Part of a small language model's weights.
Training: a variant of SOAP for these matrices, 95M tokens, 5820 steps.
Each number is 500 + 40 x the weight over its row's rms, rounded and kept within 0 to 999. Layers, rows and columns count from 0. Numbers have three digits each. The size before them is the row's rms in percent of the matrix's.

# layer 5 MLP down (transposed), 384x96, rms 0.211, rows 68-208, columns 0-47
085:462510499429445475464480467543499512614435474526542571540510466483470501464570541537493450511531472566458513487531488468448422512448551500523551
101:542518463385543550507530506421478502456434553530506514493526444491579495486538541512519540510463492527526476545490415548541490535475458529492464
101:462510508420447412438472565551514456415472447482429459501451508488446529434436502446505450531498446519484482467517455517448484456513554515520493
102:520528535507494456437514559463437481478453418468551557512411514500453465474495476503489441563502475518557547485508571547512432513457511445500494
122:496467536525515485493469526568553526452444470469490529487499421531556511522538479432425528480508509531417446487458455456457585457539464497485500
103:572553505498473531467567490478479474468441458539433520512503535506436526504467482517487486606540414483491518491518498485509508460474509597581490
101:506452502473508529566536504458448449506614430474503473460543554519511542523489491431546530493461470480518510483471444516518517557453500478486527
098:519429499454510563459479449498477519459447484551490509531488544486463506542493505473525446451553495415458372506448425475489504454557489520478504
109:534492497547436446456480468522486566475449500479407505487481528485531559521498566452561488529440490519454470486533528516490487404497513412447493
099:547563465504483495538495573416524499478499533484480481516525466460476526530484494473552569508482509452506472527507442487513543480482453530497548
107:444508412524494531489525389487503474490523581500476435514515477499529458503490454511518507503536518446550521424433425475477378521535504463465477
099:493451518498476469557577462559468474573502536507544485504491515559502463486538519448531511516465506491528484459538435453511556480455602520426457
082:484437487403579454509536552467531461497478512365527544517466515496428473467582434493477430494483484525550493497511533565527507518511461533549523
090:548525524505481519458504545462541557477458516544387532467516518531502533492459428435534546488492530539441579493546519476517439493474480486528563
113:500446463539537463496489473432542566497525538494461478535562526492480525517541434467526493496528526494487467522470588538491541493577500426456491
107:497500547432448475419443461445499477512488521446449479489488553512520556470512447449477576510449462450494611537495509550508520525489487538483578
087:464496454495501440500536486485496483484510526512459455465435518475479533512500481407466568464456525495360497504506539560549526509541443530524587
102:500532440548457538538452487501582574528451533518422397492419467492528501513508464454464439495488432479551508547543578465498496525466512534498444
089:517553509555492472484487461484485519517474452451546550569527536461528489488467484557499519441433493467491559539456567492558511510433456467552412
113:536552521469522473450440494501575554516474579476538443479510481476532534521489548536536463536500469458518495496501530552544533510554448528544535
124:536494514507445477469489451513444479480523462515525492483527502497521550449553485495499505548510492490501579560511461469475403453448444502474493
111:551535488481509458535547549491462433588599501509429537500463460497460438520527480472506499538542533479477504513523501479503500480507444504505578
099:457523532475524551442535481529522477481519496525355570498542531467585514513559490437455523430513460501515508505471529547433504545524464527464512
085:540553444441461438479500520464478515524529479401456461515548472495460510483507486482513472452487490491420534498437557415543481402417517514587442
090:486530513504562514490574597455464470485533528436533500556495476536514527418466448461512447515475556532521464470519473491527501474582450494517513
101:480512479471516452473494505492472597501564509434508524499528535531389475540490533481426541483474504454510510478477444483489485472530443511498538
098:520447512503451488497469500538551579489473486487391493441493489499424575490465552457432488507494502561463502501492418502482513496462496536499520
093:521488450523431476512484515521538500451514444534484469535560533433401429500451549550526441510471510480441583537480492463528481504480504491499465
098:455514504416495471495515527505523429519538512489454434515464489467470423473523545424531565436444487552445510466536473508469533536560533486484491
101:472544479442466418470494486528528573518445516493556463440574497492483508457464601519478524469508526539583479488528539545475463546517519462572476
116:509534432546496487572498525570491513504493584466497476503473470525478564478477474464460396459529522530502464594537429495548476432587489529498523
090:512466532566443561446451530478486472561506442510546545486557511505474551442570516477528399522529535505533560493506464502519485459499441488516434
110:426497493553483390487530529499487518456459468512585409520528606420473497456497463480501535476469479538523449528497492444484510516523433487426482
093:503499508483430524519536454550449564527486444492496475453438503564499508468509431466540509509505529437465509513452529589545573560464428513482497
081:547520508457511535542604519537487462526563464539484528494479524508450494496439538480464454506441429499520499528504537485475463572520485539436463
102:522475442554497537513502469534455508507541513480493477510585493391493484553436462511469470555484501515485532478420527497480564581496522479506529
103:510496515531472524456531433477445462513453488576551478486480525535477412454550468485511471507498474503574468489446544489453521498494487524535489
091:449485529463563474428549469518533480505558474505476488478573502500482490467548497456475554495509489530492517552454492465484503483491579501434429
071:526472500524501491501474515524483494486480580446645515524589529427502497530515506498444484508510531458445507484505507523529461526448567517431412
089:540538558551515515456506559590502446491490503480556527565447494399449475514534457478587477514530575518459575517561557517514467498488460462493519
077:488554495536512503479474572479516474523512450537580426571608448437492444541477446464478560479542543477529479581489456470506516490455504507488620
086:608516474535479535512494519504475478477474566499496511536458471458423522510510386533472462556475545465415501480467501464462402499608456533509502
070:511491509487496468467437462505524524541469519426574535525475496464496540474472450465481407520536473483474506458450559445508552474484530503414465
092:478458475477616499446431436489471517461515586489475482432511595523511475527428569473472492501495458465534487510542487505555516526549482524483458
105:551481516443520499503505518493514525526476432588583494546542446469515534512477493538530490487446510529473431530450478472506595475555557485427500
113:560426491389490490464514544487481529504494537551483613491487534506496496520505579557506462484500485464447516434549462516468493481534504494444544
107:491525473471392592453539423527527476532461521460515484435440481457518430471558547475496492431468514460540450490521495548463512579502453567530517
093:520486458462505441545474541512524552527459524549470518535493468456470561482460484490465547467501515434427496485481416475401512540572586540491494
100:443526491529547466523539560480622489417493474491538456426524434488503473477507497433528488517453510489539516500479508519527487521487454477544515
079:486430540507572477526496540428564471565583517462504509621485452482558479490546495499492478549483454511478526483555524488447579431473520513527456
099:461528487418508537467536481471458472535551521515547530496456472481535512559555490512513449482521544493550430531432489499554577569558470484512552
094:484507495508476520573505540431529442497526494597472439521478414551474511552545436517491501472459504450542485502433543538558479460489483472494510
085:553504493538529507545475556478565517496553503452556539556562502543469532493503487512470561564477520439511509490444495534452549468531500550406468
085:527479564474480522530413523474517448504474517522528536531564523495472483548465512539510497503461441448496488462450487454486479474449467534425492
105:457431519485529531439386422525490503543459521452515550490486554476568509507501481426422501531500494520528484488434474517574428524541461556498449
102:405486489487530452573524432448533528489581545483568526448526540526479476517548446498517497466512516497506593485521480481511480523476433482431589
099:509528551490398523511583518530545505502558511509462519458425555480535536497500593482451579551490499525528476538503499519480515500526529554507514
119:472461520485549505512469510477468442521465472555524458501529432574465506465519515464579467525480454530532428481426435488454535455490566482522447
108:495435506393492491504512457472488506536512506518456546543526437524453473489461534575435566489485545528555476493534416539509509522490493492509540
095:501484441516503542593528491499537471479454525456523493471511492510562500448477476476537497454470492522514520525550538455516450426486484455500479
107:474517540533548527535560469466509483489466487453502534421507479551560500451447483462576497543465423517539505601521498421539422493486420527515542
097:483479552503515456503450497516529387494555484531551495520578539541512502509508527509516567498499529493552523520519414454431539433479519475524444
091:523478506516522473509522439503533497467461424546535517463441465499474547489476451448473519448510510513474512415476498515539606535478449506537466
099:508522453564550452597480493543494529473451488516480522414508567567481480555472506445507461516498445481432545467531490442551603473464466460484560
100:469543512425570576497497457462508519468599473512483502453517502501441472483490565483516432493474491513487488486467496477511486498527542488479547
089:511425532491440405510508506469486440440581480555479438494537473480479461472500505479483413503559469515521534494599553457568538459496503539461572
092:518518497492474540473504497537512559580426516441558470506471501591552489439509519520549499536506501466382542545511493541452464542518537522467399
100:507500522510509450521528479504474495522510484515469551527526507559548500470541523468524455515551475537532462462499590457503495551485581445429505
114:556457536512563441497482441485560525532452563478416507521502429506463567459422569490445504500551506477514472484556497426543499484505433533550517
097:574447551424459462541478529519530542529471548500500507454527493535475499544497476523490460493496557447512568465514543486480456515513462558526569
097:478467519486515498505415551496431504499508513476504536524479546454552501556577468498380400552482523519489481553501465444461544520534557519511548
104:528557509498558466525486462545401515502539515541555481525556499488525513535483479493390475564525538516514505506476488464535541485493543495580502
107:487488530489400566485384518515526565504487537537445547453545469444463487528470516572442506492456557488477432451486465435489507473467506452522463
085:536435529498541558389552552569494490603483523461488509515471603486501498525433521492467524545584537521487547484526512459522520512493442519452513
091:512514497418557466556459395455458518518523436489459528541504565502510536512463484460498485513505513489509508508470458543479525475511586578543535
107:491608493503477562597477507540544485466505505466531504571540599485523465448497435502480464499549518451534539498489476507515422571572470465438548
130:584565562511570527499509500472504522433498431513440449563576470597512527485541475488554492448563511494422516544463453493523476479525479484546534
115:500528467517455447496497539487490554534524535480563480533565512521580475567520520512484526503487455557506515507500489492611496453525489479483482
101:544493496484487581548512503462517556553483584541442489526489478568534467493475522487520490484488508530531501478507480511464492519508471512526570
079:489478462457504481399499573525510554557540533487621510513487525492495472488522513511475507430518511538461495448506527472466630552447478490451533
095:537484539545541387557465452481499506501590489524530530513563513482483490477517510468553476526522550497486565491496520522525525462498466484481567
091:481471520471445524493544452450514558423504499515529449505489551541521512421499407424450482472521481532420515495480506539529533599485479478513550
110:492480473569543474532521563477461459514543539509502532537476487445488483568546455429508529513461478483558443551393504452485508414522503520555480
109:494448544529554485481448556392517483495515493519500521501549447508600473485480542533464505478519526487490452437497424466538553567490426476522466
097:491517523450479413504483486491487561590445556457536473443452508537513514448520492527474434495494474515438513494508510511579567541511497508555529
120:460505501557468553451576490526522522477535473537501479490524497473542506410527495507496504461434524541510509485532476504457566452522569475463501
088:470493438560531473472489497462479526559481532460590468558495504508517535493499447552451564479418527517438536573463573456560484484481508518520504
100:484464445485510480454500458525530491495463544484565477504520584512431550475522419432514430489493488451504459454508392452432485514431453434476453
102:469404464506510491510504507440491485504571512483505495529469493514480492503492416471517484513466478487488468532532488464486547512466445563450538
105:464644490541445513484561529464531507483405511470470531428471519521532550554482544466499517489487442457587458477515489497465481520527469528434489
120:510508520478480508496497511519459519480584449490490536514466491537468496570502458445499571535433542448558527471514520504481493408519514487520499
104:528441486546537458528513478411583490507503477513551541574523507471517488515511482417436532504532486482568551534445503440501469467468424487554533
092:458478510487577548472555452447476467499533440500481526439542469502517452477477521504467625525516545520525503502468480533505443528531501537422493
114:478496502482480557492568464465536507473465453490494445532514463564507485442507460477530501487462500534566424471523482477536494402500568517471534
128:589507601500538532511473507542482448429522411484529474516496490459506487477433520470548545497523513545514584485474505481519514478447515488512471
114:547498487532544537472420473464486512476511487539551476497502538539451550492555495454485503504517473519541553541535553473496494462533469486529529
077:524550502535467488546461587417517518556532486427595488534503470474508528519485517528472452488560553581482488464515531455558528471428472517470537
099:500502442422481541446547442476542498473422489441483482531535486494502493437509529441524473510527477510525551496455526528433482520537467493535489
110:581490423477567466443510439494454429505489514511533513546448450564454515441523468534504440476456474527491456494469521436471608461595529514522479
096:455531502512485564479427464514514583512469573501499582558456572532547566517493502478502474536545515493462472549496544521482474501459495560556469
133:602458470540530420500480568539557474443465578533525516525502426562534479507479513523522521498454553469467468514550540536493524510456505411483586
094:490444553453520411507399527542548438494517466517559488488516500495500462486478513494483494471497521436538443537526519426473479513480527499496531
100:524498476570542479543495529560557510506520437465530531537446440500574562547522591511482554515521401546483576476552444481526440547571449491491473
111:532506535494444479525467489556462511523436509601504500532489517473471470495496537561496461471424538548471464459512467435488532486541523555548534
107:501512462476494475498547579439441530518550451433425546420443574474452514510499497512525515531515554541441505480523511466515440480528513463532505
110:496476511500540543526521443523480545491531460557464500585418568485510503527459489543551533561489561525587456580488459573437513526527580507588556
092:528511449511586482524528499429526477443607480511527532544482502486485483559509505509511551505532536470496335552475539435520491502455536492498496
110:461387462525425528511543453533491451540406480527576568471509508530460474499497455433522519475527507540536509432482547470482522501536538493520429
094:509524532557548574508467519496510550466520432419448507542521471558438522484526504520456563520503524428529527424523512529454508448502541455474535
116:525551488457404564449489426555538434552457583479435528480462499516532511508529503567511570481507553387491501525471425451510478525472597499495490
102:553501505468453503433488466547467524505525527495558554424545504463451456485471573550470429493507479535470594503567549519530481546556512493504497
104:491448530513541492491528452503568493480512493519567439506466587534540459480463495506538540510518528389529475557497566449537503385552542516472483
094:556574509451471546468474524487561458510535449521521476476534588617545531522507503499503469428461472527531514506488505504476554593571480523499514
085:523514528467471493572550518450546536492506524547447457438491524517457518488543423429529466497506507512431535492533500516451473489505470546538510
091:550531492443525500561465487464563544458448470488458534532434485515447531543551438460470513504442488474542537448525464459461561438589440489434475
093:491449533496471540539450502532464526471513524507504482504578506451433452502495510418545547446544552573501560468461514500481485487582506546480518
094:519497474486526414464507487415500482498557533481477456464435486469521538532487536470498383450589530498510505530568543594425462556489484483560516
097:435466550442527495448518565451469554479559385517525479467537564523499465497524469507488588420560541504551469405467484491546495415550573474430470
097:567468528450486412505468522472450561469477462476473517518502529481521481481462465489488484468546484477455569419574529535484488433417496422526544
096:469545546547493467519495466560546509509412525452550534505529476460470494510496506408466466486481598465510471460513466473491508520449525506432563
086:521516493542528436552524508432483542528569502453473468464557451448494472412501456508491424546485520546487506451489531525558552579464503460497446
111:498589511502509562475520583484568491505507456509489460451570468568551554507424518532515494498499471503479557518470463535495398416440465532508622
101:485583502531462486600463505460448517510487476540435472423508571553481521516476411550565514535439543468462403467456580518402430515491497531510549
091:455512473502460431550468544559490486576470555533465503517458499482494465538404512496526533478457508552590482505509560524523513535471560536509488
079:549519454488519466483548530488540516541499492484595519503466532525510500548525505557514511452599475416517496468552488528526448380437514509560519
094:506467546491497459486388565437503534474476489471551455505547489454454481536426474533411556529532533531459522478467527480522445507460565491519441
113:510488497513523481475454524500538541452471503483545537486544501513433495472503508551526518422521526422505531524527572567563415495535430485517527
108:520531488523501502497531524483539432455523516515508403589475503528522470557458571461466532485494520491520557523485513474522539453489525404506538
100:538492500464478547526458462526518530502459458527432468515473461533513499478460498561467489396535446439492476523523491506466430482533537542478416
118:451456458513466588513545520470531544517467511504534492569505530454503529479457478499535479535431504466468437504492469465412504451471489484502502
097:479516476432581432496491487532412455452478476479510529511603526540552628531519455430496604506531521522478510499496546502530515574492465570516477
107:514511483517483561545526471501489496488496497522449476560540463494468475551440467584530478547498552478544501517468553511544493466546568479480523
088:467466486463516467474478501495517536460445447498476452561481465530411431553463464429473512490467486466510528446482494449539486503469479557488453
097:482468512485488461501510541531568550603483536575554550445484553539476522528473548475496554552500552451449478477558576526464508444482573543471561
102:457536555417522503454507539535526561493451519586465462496520515538489480548521482496486499503512542522533427450404611535506478525477528519478554
091:469511502451515555507433481399485496499523380512518529497563558493496513517481561455453478448544545461552497449510483467513558509473500465553541
111:519446524558494588546479462570461564514490489500602528490554491533475501483483474540458529575525506473493501496472551510440467526423490495491448
097:433577522557569480524537508424526559500547498498492497521492496504508536503507503529609482466515510533498621514519474524525498452511394516502547
104:454518504479499525570482516484503513476545557496556480471509589534503511518490474486518553464460540491534518518534459513476546514510438486492459
104:448517463427448452492573484498511505507465499458554506470518554508477459472530500472521483508487532582475476499497500446470550442623488511443585
075:466522454510444472469501548476424441490480492442555479454483468453531456489429471553551449526497500440491515449513499453492459454452470524524521
# layer 5 MLP up, 384x96, rms 0.213, rows 69-209, columns 0-47
109:473502493541504485512477485567500562448453527443501536481423489465422495513461516473498507524497461490488423395409483475454506384481553450475461
106:550523507504455513455448428464529521468527527420556494534473479492551521489566526475489479487566496519448519545557458520508500507524461470574590
107:545440536429494522433484477507521480502543516485455542529516553510542488552535488462503462473547479459441543533515453521490533513425501467504527
112:461529494490518433534515464477461475487477465456481530471551552538514451458501498475495495523497540539510525512580496527533431479466499506447520
098:571518497437558461488458517511498490443532568510522614439535459492445432465520480533489472488483509599463492492502499539467435455465553469496488
105:512463516532556436464455434493514506511487570547426524567499508478506509487498576524542438574491546565485492533510505513484558528453520448504502
098:509507515569492563443587489552470499487493475481413503549515509504590459541505470501464524484419503466552494545489472520503477446456526569477558
108:548540480527522524501547503517507527548524502563530519504525495471530411507541543523476571538556499528439506533523447472434486521432487500387575
096:482533482555431504446573493476409502501498450536483463548495519481498468504484531520449492450563507425496427521454487525458518484489458474518542
108:579492495486534481546505500465456490537510426503501534501483497519552501512541518456449501488497531519478524514478441505502485459437604526534485
096:498520560442529555486411497458396495534506457511446453476493500437524520480477493520486489486457480502496388565484497522473505521514449475449536
091:529518490496502495447479520528464469501408516554509454494598463501430619504490524472509426537543535556540490542497501532494529467531532529478455
088:444457510510584468493429467488553487483493455496483585495533523471500496434429500514457450515465502441600487495436442483466524471474517502484547
109:530424520476521496491550393423462464383535522451499510490460482590484483458506528509476478484504583513537507501524535515469481544490472499472491
113:455522540483461515522576526486567523483490522469570538534476470496505532467480477556517504473506538477505492515602479515508424503541542448499500
095:557473518528535496580384496528562517516436517514491540542507490540599527481469488516500448523529447502546502560534503485533417576515482478490521
091:553451504424494404550502548505504549456558475524484534475489480500570527549564477508534527485516556479526561553462497506444527452532489438516550
094:424523495522529440472504537430538482470521463537494571477507437506452445528465425506505505482500453498484405532586397512476481457583445448469484
109:536503470458528523454403485443496463499506538513485558522533522548463446466559538402520475531447511528499510557548505501498571465566465512437551
109:533472490496483597490492521431527458492536534439454559484472511458475371504521530511498490499523536524465507474519438468494455569432445501520538
117:508448529532522409540496514518469544493435494465537495568463561486614499572470431562511512450473537528476478497569547478487475443489462478542466
101:553517510529491437495587494521510538484573455478489492416472517547513502471447527485564491488515499532521472519479535520496506554565478449485545
089:504515454433575481462507459549459550512528513583462424531484489513475512493465525537493546506509491488532557515529474571440523463455442470402560
094:577525456527444507590508481509488521529545479480451518454471456414580471490502441527500461482569477421548449533489486595551521455467468532490521
098:529478505479536526532502504443491576482475456525545462502476530500517467524489570614449447480512546505440505522422490609517492535463442434533527
104:574448463544511493499522575502430437494465578498504472543447536494477449496473470531487492467515551526451399526417470435492410476493555481482508
086:499504546474508520541516458506414463487467521459521517429488444530477493547557408521548503529486447547531499591578505507477542437521509484529444
101:499428404466508490474509560555468490471482464476450435464454521443435462529503499475463463474506576478518565599449506559439439451487488504471510
102:462449524436444574459532524531512484514553581470455472616480549506558460459560479507513440505539584548512433535554464488535501448542462475493536
102:511549484484503442561480512470509469536566501534510500506448563492475517496477595557557504488441416530431529506415505521482540449471462398428476
095:458572573511565528525464512545574542416568554514528490573543534501548496498491497567488496534486521516432455498535501532482521534504543512455504
103:543489468553461495506500536492546528514432440498505585518465520505516488522503560564512458551511507432471468455450531550513416482455466531557500
087:527471507540507458539489382528524578492572492475482498517495500537526521529494501543496516474560491492525499554493523529484525508588492540566458
085:533559424524524465502486502511479463532513572498492451549503458562608528521418506475515524479484509469456494460520467486448483445525482453566534
097:531540523468497480520521471542584503516549453507456506534500398524508514482439518482471434403516488500491476495511558500452410391490484548443465
106:517531509514506417518434466570545500526506527485483478496530522450476526514454511511471407450496489480391546535550552488442510500510544468559443
102:517504479467448507456472519468496423461484492455445438488547431488452489484422490492505511550543504461483414510529445469514497442480416559466416
085:488498548445569486512464533503519437535486511543465449544444547472534533421542489485477537421529507502479526470528541468486463456442526450535522
089:497384484506455438539451536494545532486481518486422442514513560521491501454509508529508511403509541527506530483448496545510523483439486483582482
108:466538460464479480492538486516423478470454440428537523487458487545589469474507467432462430504414431528516485462457548498480462524407440477469469
091:506475591488495468467458549496525443467503448459521562464490404529501512551478563467529519485430570482455502525484540477501531460523455455483471
080:489520554539430497495448451545570425486556411498520496520470564506517521498503489508521493506442515530519567475531510595532512500442518515512591
100:525481559501465488466526514491509585498486486489479374516456469505512556464509481527503484560446490493460499472482461504424433497491537501474515
103:505471423507479472519561519504483511480454557510528511503482541491497473513428517524496440508402495482546510573466432494490459504491526493517508
113:559538554483487450535534511548449534478517505519434497564560428440526472513540432527489501594514523443517451483534486521452502490506454477544540
093:518416516512526455500481505502514458480398428525507506502432476519498418526495547471478568505442494471566498562499441430507477516479514509519550
089:490556527491500586458496499556475496395534521488463495532522537555554512586539485503526519582569519549586502520510572599499502521449489460490535
108:475499511412498535523499560485456553479438489476550405507490487504544514584431506489488474510429542485492439508507514495488450462444473485516509
090:498526482545450414463479479466461500469448504552448475475519554501483462479491482481609531485514525477531476483460433495558504489446492450467522
106:523561531550560453519419476482452512472431511471467561530530490514464513499434499495485507534448528507510480494550508515444474507435512502460560
103:500524509485492447463559521426515404536479488495450444524557500457509500467556473548462541456514507508487549541476520467567469490490482521456575
093:481544487502321455450510482432448484487526550539450525480464511528535532454531499506572508536527509488463497566498499518544563517495462437489469
093:555527444525499552469600576533462533468505541520537506516517503440512480454531428508538557494530478467546516523487519478438448526504510494566485
097:572545482469445525457552506503487478544566481452506500512495525519524464519477474556531525538559482471494506520518498488487457499519524518507484
106:606537491529545437472496529532494430513508530525459582474474498546518483407525512507544471519562502524496440510440497557454488555503497447589526
108:537483553489577505533492519497557457521509462556530456504572524551551483460483519523520451490544472494582491479528460503524544555476520438505578
115:519471525491443483516502560467555538530501521548499521510486490480475485480492490545482511465584508436526518465496532426501473520539479454469529
099:498502563538580456479554437471502545499509470508488520407485488434514484457511534444513444463529485638506487469467602505499561461482524509476559
095:546497498582451424514504550523447479542511534540562466474492500470497515490500503540496527548433513498536546556479515497469521519531512568508541
096:507478513407470478484535458476496463545469508547503453541564486535469490467470528432536457518562480466453490521499497606497513488466512498505474
105:499451482474516517488598502534461560470527541509483483472457551410450501517564513515473574487491467482498427545463514483488440446504545452472466
085:468497492514483532603477499506450503530471458541486461513577550483487410481549565533510506556552560510522541534467495535434417491475503465476554
093:548516503463489515473483503471485444588464477479499507542474448443493441514453465508497462457512461466421483505407497472548486455543576484483495
102:502463490459507491479554473459453457562433567500534550510505557513455525450496544504529534501484464505450474550480507500502549498484441505515502
094:536466528484557476463445429419520532459422527507515521571503474471489532534542524437469494509468465485498621527473514493531480449490482471527511
099:477525513442498444426509493484527465478544449558524455479460401514469434525435521515521525499542499453481527555480509513454523520458535541447547
103:548502476511456474444461527459530459417448572459397510423532451544488490489520543519526490529515490478470513538520420506458534511533422512541509
104:550513497525533535465533429453513534511552465497604473513513482498487518461478519530526391569513524537498482497534509615501536516510525529483549
104:502486529595472500493483505542520457475563578464489548523535456518448527445569457516527492485510479518565466510506493611471512506496504560524475
094:474505570427521425511518449465491426442615493433558479455470526487454505488476522480502539534469476472512472523521534540489487465488507550490561
098:527451452514478469543538582440539511460508478495447439512534410566464527467536514510512514551511530554521406497528447538430526552505520510505522
107:488448475510558456552551545524616420527491462491482492587519467492502478457472468531423519536567521545455417489520510493486505427560535454467488
090:474524440487476506520523457444479446538415516504413528515538463511515495524527522507494434520455403501498455495535380470449517505530513502508453
100:497508479583513437483445582572494533440540509477512499459533499505546519568470528490456454566482509514492467500552556539457523538463491504562531
100:547455507499592419587543447572536485541542559582511562569451447535489453474498498440498480577488462515537585490556484517431484477586461525501498
108:514500485547585517549467502481516509442502429452485506486553501530505575552504554573536488504587541441514527639476535510516514487510519523526457
108:532523529548528509500557499462497446489505481495447547495459546433482459499436541536484435510485587461444449466587493544455580444505462522423497
099:458478517453480519482473519557492563509447513457519540428478520568510518455469584506551496563475446473472528562600503576508459475498544434511475
092:519517507525604478485462432498486565483452571495476500592524471498486506478561462487435540482555478538547490481529484494507500503487499526481497
095:513513542543494440542510414506467525548586501500545470523549469473510498461499496547500492436548491499438573484473435470576570455497539516434542
099:533456528438561474515515519445533481519511534492498529512476488518514501505486639580527458499551558481494507533565573519471534463518540442529514
112:515547489490478488535466440477532536423450465538533478499413472485449513543518487469432480492562493463485421515464464537523469481510449463448455
106:500504500446538471501404532474519469500494517486511521566597486478528429485494486513553484542449393483561476523524494560540555532494528531528494
103:476448523554528558486443570486546502467456484483518551437530497503430516441430549491476515528511513483540447523490527496513478509464499481464539
107:521474515507493480484463492448498429519524455544503517482430493489512478470549499461455415507501477484486503458498512573501501480430488475437492
101:536499499490470491504527465518470533527496499490469552431491516488518502505424457523497474509458463478527510473577487511462460541439475459485519
098:504429554558466464478515504558414495516494452486550436510499460499485504480498445503511482537518539438489438471498558500552543538499512456524521
105:553533574508506507536502518464473496529471525478500462553558482506499511487436515454597521470501534531410548523516446479418573484464513443541506
098:529478543462499491534548506526482488460593530405490491530441523516430463488563491509459496488455557519468439495481483482473537511468512438537514
119:588530555430494493483420490455468515473584466552503494533520484528450459469466599405460518419400478502492510533533515522493546456535423484494449
109:509481488521474490452487508566459448427555461562459437478500460461495509497424501580537559490460492504489497524510515509481442490475525488492472
105:529510468480467463490520408523388429496466554524480466477436478419489506509498496432522512548460473499485494499490465548530424452421404520470544
111:524494545449496471576451468496487519519457472499489594528547465547470490527465459491455414498547480537507474492477489534538435484435563496497525
115:531538501522522526565500458508462451507458539557590514467473530499455496432487493445476553522536502419508404559475497550491515490446499476457437
117:509523543535515479513531610471537503531489549524564468484504515458532560516463530513535558429529568506511417506539559473463475472507428490423434
094:463498509407541543483554505501513532476446486512535395570469447418523489489454469529524486488442395538524482552515470475517488453584532438488459
095:483447639500429428475475501485444564513495495479507601499393544502484537466490480501446562538536482537485467522463486504466436488557506462479473
105:493553533482528428538506504561499546465479469428420481491581515442485491526504499555508532495521510518543599551519473519516425436466500491468496
101:579513525518405501481493477540420512489478527464531513437512596463489465476544456503476415510560522498543502493481426463490436556457512431462498
114:518535545497493529439571484525454515536552486499569486462531487466507455565551501510519529544490602419541526466478519540498501514462515469472557
112:524498534493477484496477525466500505447515519539488448476502470439405476478409452494502447482521391471446523495449492511473556458507433440484532
102:519511537488515486531516494441518440532506478473423461528600511519503464529580484557507445452543604485451499572503519484474566512435535454509562
101:480491547420437449543525580498519533502581430505582475502430481450504457471506469522547437478527551470503478435549464573441504462569495531484483
096:528482530533567452495458510481531578560416490519463520554498489460495560535471580500474520496531426463481525502503580464430528524437520557489567
110:477457542506561453562530529479535487497548545518466496513521477559611477536511575484483569483502510536517521528424480543519481567477542519422525
091:569511478432505502458537462485487523539483457385506497574543435486531522461455510485511497481503480494521460459501504528516554424521473462497538
099:483548450523467466548504498490531546445577539585518473470471563521495563508460500501494514444451439492477506562510436524542434433455544466530468
094:495528463485567393493463525483505484510572516472546488539462519522498479498511526519522496513518525422538529484491496493516458503572545506563492
111:493563457551468476474502530520487519502479547505494441480525519480444563519584519487542395477528505570542406535532553511425528555540455528501564
096:515515546581460537467542488488436436490464517470491477552557497502485484509466435496533552490498528472523571421532531511431540442515526442503516
097:497539520473551535450473485554475522565506553475504495438477546533500500498573501379531435542521465465550502529537538519481448527447591502578460
101:495496487449475427513426570458468490492521522573577480542496523524518509527473497500514521471468505483501494510483390494576544462545527426452539
084:515505524460515458550496520559558509568485503532512549591522522560540508444494465514517496482502513467550506530458551558452570533550555484554506
095:530549487543490466492480564578508460482543492469492500479533535543511416508496475471452545622547482466510491561500513528410517524498550462525539
100:528461483479438464459433526461499447495480514508490526545594417500504442456490531510435481437511475543533543473442455484403497513488487466494532
095:515488520542493488554499533463494488535506446490546492457483523583476496485539485528450515510567555449456535463570490490570485396441522469414467
108:549502476457484508481512496486415498509435484494559584528514504586538499534498504518523474550484534526504500477599520477513521460492510546582534
100:505484517481439503496506491572560454433510530555478478501536411429463435564543544548433521556474495463483525531461479514478478471459561438440531
090:469447516542459452447497509507459527471601493477459536510499496488467462520435486505428444491522530496471510492510443538495505413546464429509504
094:509477470531444448523477488508519512558484420491535493502560496437543520477447534525481425607425516561429576572510466508480547417471488510508540
108:476492436432435467431423486476504450432497451507473514483549492572457489507514511500524450518554466455570430461503449463444479515504459505445563
100:493455516494490525552552504565550546508474491493492430544541466486523533559575573519485434489535550559561500560464502528498512491456613494501565
090:505496586510466494486550445480510473476534511459427464458481570491482491496512486478514475514535547541517506493459483464574526398462507431514552
093:468500524497417576518499499422433456454547531484466519498422522520469549475460490494503433547386514524480564490550512542407581522512519477498463
097:538522512533420486477521521562482445493467501488513495588508481440514431489503525523493488497442470496497525490582483491465487535546525482457487
097:510495417434529486477510500462519529497513432472447471470541526513567474456519484524451487472494478454512541538463537530495573415511479579447500
096:512517579563461553518468499524516495520536483470555508530562531530461484500488516586582528477498486490541455549577485547512587508504490559530482
109:486429546459491501491447524533432537526522518497568471534493530467485454479581485460456495535488548507529482521528401498429459538527456477463523
120:490554499498469468541497429487491410474543551473520511516555504431553423461469396475517466526485537448414487503503462531504525468470461486519478
096:526478482506543548465422509477428505430498499541506511501553452491486526461571455406485492512502476466452539436484475532473476516455530427488563
089:492515530531499438485473554467499425481543465530505441505426523561556526545524476530424475499498527374469514498518509518482454481455547511505564
076:440548440470468462538460425554468485470488488485429531436566505520611394482512575541501513455503477500494542543509469491494527482460582519492456
103:508417549503441504554505500458510500453552596538509437536472471525545487545445486524510441466466472556508513528456450521546472495563537511432422
107:495407542542477485505453526476473478456480470465598479525524520479393492504490511548425535510452491481423524524488358580440528523536512489555507
103:574467518478516441489528494521443475531484493491520537480560448468443527485499470444454434535490509552530505502535468498439572485493508467482506
116:528398531487491493509479471471427540599503528532400533512500488441473497485558487456509523496535478477571499535474464511545537490495489540467449
094:529479507546494524534476559500524486514432476520496493520464450464439514391480483487435468570454534420543512501567505461478471450543493479445503
103:529483574423495483551492557523500553493469508542541504455473519550471509521519499565554488534522607496497501507569502531495564456477491480494450
103:511473472460487467526526502550480418557537500527478443524453445448513441503463482525445518473521516490549496535469499494595477525407504478543483
092:441439555506504442520456513473422446463520541474489547452533582474587448475523456545494429491465566486509484487475513496500468453548504574488530
094:548535508469493482466451582543517550513541560446532563504517470481532509472448558515494532464525489483515505559530553509488449479482522544486488